Part of a small language model's weights.
Training: a variant of Muon for these matrices, 155M tokens, 9473 steps.
Each number is 128 + 24 x the weight over its row's rms, rounded and kept within 0 to 255. Layers, rows and columns count from 0. Numbers have three digits each. The size before them is the row's rms in percent of the matrix's.

# up: layer 4 MLP up, 256x64, rms 0.396, rows 7-37, columns 0-63
# down: layer 4 MLP down (transposed), 256x64, rms 0.265, rows 7-37, columns 0-63
# gate: layer 4 MLP gate, 256x64, rms 0.45, rows 8-38, columns 0-63
up7 103:165134081153146117156186107098119129134114144118096153116156118103110147125161150116177107151120135137134119104117144175091148127132113132161171109152174165114114151123138139139132131100084119
down7 106:099128190097113114088077163179149092124122106137172118122108109132154102108113110144076126120147146124128137153140142131130115137091128132107112156143142121163147141154115102139153135139142179
gate8 101:117140095103093119136166109104137106133102103126135146140126127073149124095112095131157147112142134153165161113138102164188104126188122091125105145129114116140140140115135151091128098107117164
up8 101:093124134083118126099140083123136125151138113115170102122126156121128109101140085121150162148114142153139136141171147160151124109131165146114087172136131101183128127079165126115129110101154117
down8 100:123137129115125145165123167119117144150150112207136089111095084084114142138119136109141127123078122130134147117085141086160098151159121092110149149140155106113122156144149102109141126139127142
gate9 095:137169113120144108121182113143139146085149155131108105137124131136145102059132171116103108083114201160130109120153112139157136128122141115149131139136157123132151121097143140152109102126125097
up9 107:126108128125114117092101129117131127084091148114130135047105139088114139156140121126125103094127146110133095123139062146117122143128129119152091125122095144101150153188142109109121105138146103
down9 105:109148118117144127163139103091106128167142126162147124159130109159127136136153086134146118119143131116164176122079152137134101099152080111106160095132120127103108118136098152141179166126110166
gate10 105:181123135132090139129181114146110162126118115136116132129112102101121131097138137180123115146135150135104136158121157090104180110167101138122095113098156145134121130117123070098101125152166138
up10 097:127128103129115199133129178165122128110119122114109130155103127176100122133135120162167139099161095131178103155155127137094132111140134120154181149112144101125109162140090134137127124154123117
down10 099:182130155135144113164092113116145128097109154073184141114140121116113120109146150149129134148112105115108137149125147126130139153140133127141124155117136098089178139151151095140149201107112135
gate11 097:111148119141122152130116165094094176105136101154105187098141115098113129132171102139118143150134177137138136147145166085125099129139104096122150122117134157101115130110157084107144146141152152
up11 088:108139123091110164091134139099090140101165115116169129109176151136151116123132130138127113137161111188171095121128153110129126089089104160114129128120164133100152167124104141106137118107095137
down11 094:146157152082117137134126168110107169146115113148137176176109128133138092130192103132090126131143145113112126149145149151123101173153101100111155114123101151097151146121131138132137131127150176
gate12 100:125132157155133117105116119172124155166152126124105142140104144102100104113113159109140147134116126129142143161169114143075174133135169156107096149055144127124113123102125134164140146173115135
up12 104:085141132085112113177142122124142122113073110116160126149130126147080140143156112140116094165132150136113142127093125147118143158146119117168171120161115130124160125152136101110158129070122165
down12 108:147104120164158156108095134138116140115147137153126121116111137109143119141056152128102194138106138105107109165143127132126126068113144117118129177142128099133119105111140148178119125171120115
gate13 100:126104166158141152139105143105066105103134115098122123157153093114187137118128146175138124125118089131129114110122133160087086109135135095141133137121115123143121154158126103103106134180093127
up13 088:072155127136102102139124114157165139150118180147143132110116156117120087112156104130116135093115143163101139122135168127156129114116152126136109131154120075170114111114186119129132140120170160
down13 092:132128098152142160142149169089097100091113122074072126134137115116145125155101136125142104144114128143163135133173149133153184107102145121126130146121105139089127103105108072114140148126115132
gate14 101:134121159197139074171136147126132117101144140160111112129108107135136089126156107104158146159124142145141089151100138158118158114116096128157145099119111085103108091097140125152141113104128147
up14 100:132157110131128108099141106172092158144135133081131146127154126099171122143110163069164146142143182145139117138133119151140172138097133097098124148133159137156133127149133154128101085116149124
down14 102:122114154148125102121110183103152110118112154145111081141124113174096124100130093108110130117175100137121111142144156147114121100159095181166137108124107118115116096103129111118190134115133127
gate15 101:133151091110120128162112166161133125140116172134112154154170109140116116071104154132147129089107106108143144067139145119150133134132097125085141125094137110134157114110123088120102143163157108
up15 091:136160150164121126126113089135125089101147159118109139149128176109108127119130158120118102160107139087130134099144122174122121131069096110139163157112115121179173138086140109156111138119137128
down15 102:177117157070119112124087148097119141140099127230142132165124150107102111160147138133129111088145141103113129116117121153145131141130136135098103103129135103147127107134122113120144113155116117
gate16 102:128097132110152115118125090098116154136101124124126121108087121109137067149132199159147144138143129119100127125095160067107131139116113125179113139172153112113138121108135141101140152115157124
up16 102:127061165158139082137145146136110130162100153075161116110133154183112121133075135107152135126090123119115150137109129144155142104142135118132118121113167127130108131150130105089147099127125160
down16 108:117158160095140164143123115104119100143173113145148120127141155084138110145171168170113129105194100116128111126107126096108127107123117121121104079132098091095150136118144146120144130121168125
gate17 098:157166111121138138112106157137136124119164133152061124133153088173151151122101101128165145141142122134163136106112167122152107140114074154108117151140125115098154164153120162109125152140126093
up17 098:093141104127129134117128143101145069127108161163132103133143147108180111156144114141142137097142142120111150135174102141191121114147135142135160099099100118153101095129082128136166144121100138
down17 099:129103155143100115144155118157139161132147141116151133106077099143122130128078102115104112153119128123116084106074176129110093123134165163131126105128097154111138091115124115122098154153125176
gate18 103:158153105138129154135142152109147181092160132107107096170124161116128144143132129123116111118124094143119125121128140103071129085156130179127146128173097141114132153104093150142107091171114136
up18 098:078124198137126120146160155140141113124113146116079094144156083155145140117157179153125115109124153150108072154092147129105134125129099116119123130134157095130106105122122134110155105141137130
down18 098:149101104132146124120102091111134106111093117106143164073094121103075113131111117122155126141135111131157141115161107148184134137132149103147103156082120108115148103167146114137143177108106122
gate19 106:136147085144121105139088126156166101168142119113116110141106129128166139122089130125106116108140083130098160129085126153100123125105128125146112142108134083119167144197102162142111129124106160
up19 104:091061120151106144155129169140136110127119159096121146152101094164144154138116129103096126112142137110100129146123160089132137129104134140139134059124141117139136153099105146142107145184124103
down19 101:129141151129151122158101091130126148103138141192137140132146133093114096113161173118145096146074139139187126099153115134147153120177107104133093138091130139117127109140153119098155127116137138
gate20 110:124115156155156075143112165148170102075158124114137106124153131145089144101134145111097108111130062072140169133138119128149102135126129126092134133094168133104120129116139145139146139129133122
up20 101:149136083151175135133122132141170154169144098095143090126062133146140146133106122110152127091117125124126117107089116145134150086127153136086106128103118147076145148139121161126092140116131112
down20 094:133138104162109112148132097105089095149137157140116142068093128107116100129152162092135086169125157124174161130119152125125147128135157100077111112137159134144126151111086109125124141152129143
gate21 098:163192101095101156123126125095090140163124125129131106166131156173153119077126133125138077157137125154120134100139122117151134119134110145118110154139134110177139152136120140128130121187099113
up21 090:133143139127116155156054171114115088111158087143110123106112103134125152133130121126136122144144115169119132150122124171101108155129145162162124132193143139107138163111090120138096138138139160
down21 093:123119136135115174083101111138133154157177162093150100160140125136135107124142110173116136187120102122122126114116097101153106132135117165144116081150147150096127141095098128144114107107169125
gate22 102:143125145147079141132115091128153109128146163111125133170118111131112120122089170163081120171106144132143180149110127145135128134149177123136144119124154072114146117093110140086128158107109129
up22 099:118122117158128100122149116093080136159124145162138092113132130113117174115107114151172048135113106092125124122130139131090171140101085098127135152128110118130124079144107142135132120117111104
down22 098:096117124085155117107133123128104110112106137125123165135146162172084141118174081133108148133178099098147155123109112121137069173123144149134147154142133136135135104166106136113113130130146092
gate23 083:159139126167131091124113143154139121173087102143112151091136136150154130106117144202111115168136130160098154111171139093119144145130101124118151132147133097103141101169137105112141151109141135
up23 088:059122110109129119096107088125079148167096116119083157103155141129134160079141109146155105143103156125127144101097114094105154125133143126145115132125141150116105120103104141129122130134093169
down23 087:091123148127101162169127116133122116131141133137129089190099155125137139114122136087157125118124166112138154165089117120077131116113104139067097103125135146164119162113131118120134119159091107
gate24 111:130148150120109127148138153161126161150138134094110105141089166139136142120147104141117117128139117145144129152128121165091125092165100110158119128164139139143178165110063196114143133137105128
up24 094:161107126161106082118157092137145096135161152139170138137079115144145141148103131129145163115136134142165117176152080122128092125156131126082127107131172165143109118154115126146139112157111124
down24 096:095141155105139082132140150133118118097091102088141135127144170140138134142138140105081112111128157131125120101130120189132110140110165083151108096113113104086133096087146148122151134131162157
gate25 102:067166139081135105110133126120118138104153125136104126098139106144124090115108130084142074146128154148113161097120154126139149163139141152132115162119107095122143079148117147092123121177120134
up25 103:126128136137114162137114129146166157131086128117120108095139151195110159071122083141154131079142109093131132128105106104104147119121117120106128157142162133092109151133137100082117159120123144
down25 110:135135110126148145201135137145126138122110160084154133141155100122122117107131122141139146108116102168140111118124126152099132088123109116135140102067149179088149130132163098159107093102118151
gate26 106:070141149170134117135081161142133146120140178112145129154132134158106130127135144075128132154164100109112150127111146153123162126102094152076094138164109129143144111128086147152117105117133127
up26 103:155132185111143133144117114090108151139057166096136118113120110120165105131108111111119115137135128128146139156155124125094110169146145133134169143134169136100124124089086133137109123149181145
down26 099:101104137113120086128130136092145122167176125188127166141141131128147116132112100141146119157105114116141141147122112112135086096151105102111120116160123088153162118143153077114131121118110066
gate27 101:144130164130114127097132176136114105168117128092123104141123156111145131092129113124128128127084159139170102132089141072087180134120122106141142160139100125110169148135130124134117126118066121
up27 119:128139134120091122133136088158121166144186130095131129159106093130112106138149115088150165105082114130108112188078127110092124125106156095118143128135099103156121148119127109104099130131112124
down27 115:129110107147166117128105154157093090113106134193139126106130132077093152120127159137087129141154134125148135118162153129163105093144128140122149146087197134136137131137116145141131132119156160
gate28 107:131110138135136116156089160128098142113091119148089134123139135114121141162175108089130126151170110143119127165112089106082124127138123156123138173126103126129113146133139151092111099140117051
up28 105:144111121177128132120123128126119110117148130154111109115115164151155130141123140109117087129146106136167112128181131112125151182138115097098120069097157206111138124158152105127139147136109123
down28 102:086146117114104114134190182125112135163147157105145165138093091130162098112151133130128153106136138119114111114103131148147145109128117121118119157087092134102132098113129099135143119133065095
gate29 104:116127106111128113138103129119154130143115111140127117154125080089088117152110169140116136158178139147143155120167121126114123155153120073137113130158151104128081098129122140120184096101174106
up29 092:132096104094097113132107139079140162097091168141121135151112118147150145143127101137103100128096150128089123153132112139093123098065121157072144119146107084111153126120119144125146110150119131
down29 099:108111128136168104163116141125134152119116100150119163091135119112137152096173148170101073101108124113135139113149182145115122131132089135106132118137102155131128126121079071102098106119145143
gate30 107:164111120119119132134087178126116123143123115102131084159137110114108142101158136148112140067109196136119110144142178139126082127114121134110135104138153140169146147112106144121131111102085113
up30 101:083132141078092133146135098124115165123175123159148149192158148109159115143104115133156111151154124116091169141116138137085163135148134125105142116122098143126121132157143122155120160125165133
down30 105:138109134138136127150100141165139139147151146067103141103145083159120163091138117129082138086102152143160124133121165116195083112122127120140154135133132119111098133117148139115116083129108136
gate31 100:118127086125167111123132124156181143116153101128156111120099110151140109120139134122097117136081164106149132094139139091119133097083141143135108140159162089139133085081098135138140139158085128
up31 102:149126119115115102127129115094144124159137118090170079149144146154070133084114158157129121204065119121082161122134100124131135150133152118137137140122150122109138140142112135117134110124121148
down31 104:104140121102149144172177101159156141107149137102118155087101156140115108154130137150093130091101134118164095119113114164136134124127117138125130125130150076162136082096102168132139105121166138
gate32 091:141159092132147147146098173114159143104102103140118121164108185117120147088112103126105166168121109145090120124098119120130100102154094129153143095121095087140098125140118160114130097112130115
up32 102:136133133098178142124090116141128112130129105145131200123110183099145099129108169116120148134135154133125135080136113146138161128143086109125179127171112094153122112120136153111132107148099114
down32 098:119164093117126120147162130080129158091124124163118100132147085138116104162102141141104108144089116119087123144110081169140136090145130170162122126136139114091122159121150157142090143117148128
gate33 107:109118140104193080118112124098097141108153118143144129129151126133111139127155100131111129136140125108138085105146157069136139123118123141071099128175143098090106084113141147133115133147166120
up33 108:121106153123100213160135143134104130140110125124115139153138159126158158151097076128129145174068137123145156145107107081154114100137138105151121157150142114116160120147133129145133129127121131
down33 113:171148106104159094087094107098141131119121109136113155097135106125134114124143116096103158120123164154103079122122131145107140138154076156157171158113136106126103092117134111083170139131122130
gate34 100:143090101162129148157101133104160131107123162141117143112131160120167157120134161146078125154077150132159128167122134142132122108115093159132176124124124141099178152132117157124126164151110101
up34 096:172116116156106115151147142081106167129097102111106100110131124156148152174120142139158119114161097155151095149102098150150102128133082111106121139139116151160147106170155121107146108153149149
down34 093:107109118110127116131081148171100103151133132101156147151137128124108118092182127143097157132127168112137130117132172111064148161152130126141166139144141122124104150098117099137169115087103129
gate35 091:145160134114122124119138131081134118097137176117151101157116137110139107127096130124133116173168183095062141130112151136135091096148164150151124154131128159141096127114158141113168142135126109
up35 098:126101167129103108112094117127157102151185107096120158099150116130114135127155103100130100105120080150144129137104129140106155122153137110146143075094112157106132092124103148175125107106166133
down35 101:145087126121112129125123126130144109132119130128093142095125118108122159134170093113111142102114123130154152155155127111136144164120112105132130115126128082142197144132119205180139155140080114
gate36 095:137150093118151133123180105075124138147155109130091145164153143096118154105141135121154162133142114107100112144162079106151152117125120107126115104120085138174147137163123151098141157119146095
up36 090:140103140120096142072146134110115122143117120122124150132092135112094113098153100133184119131136128090135149111137114110084162098094144114152117122104091123176107106121166144132162128166177122
down36 098:151131119122152155129194103107145127137137128164079131140133150118146167163130118110117149138136115158098102131153117116132133159143160097122162145100120169198118130146090140076123135125121128
gate37 097:125117087104160153119110089126080154106147102128097118154116162147109125132130120132111118098125158131124119064116149123148124099139074110092143122184132150114113148101118110104138141152087150
up37 101:137128096139139125111137140116118099105127122138111124173100172167126141180080120148135127124135159070127103138136149113109120103139126143092146139194140075116130135080099119140129101132129147
down37 104:142128166114121153142148126112111156161104135176137134090119158097119164087136137151129131151138160125074135125152119113157158168129109094168097126111161125148133141175134128076115149110124149
gate38 104:130080105154138091135142169127114122127153139089138156157110160169149129097131172168139129100138103136100116139139139125135126141093118139118131099109129146115123080059137098125140139159109084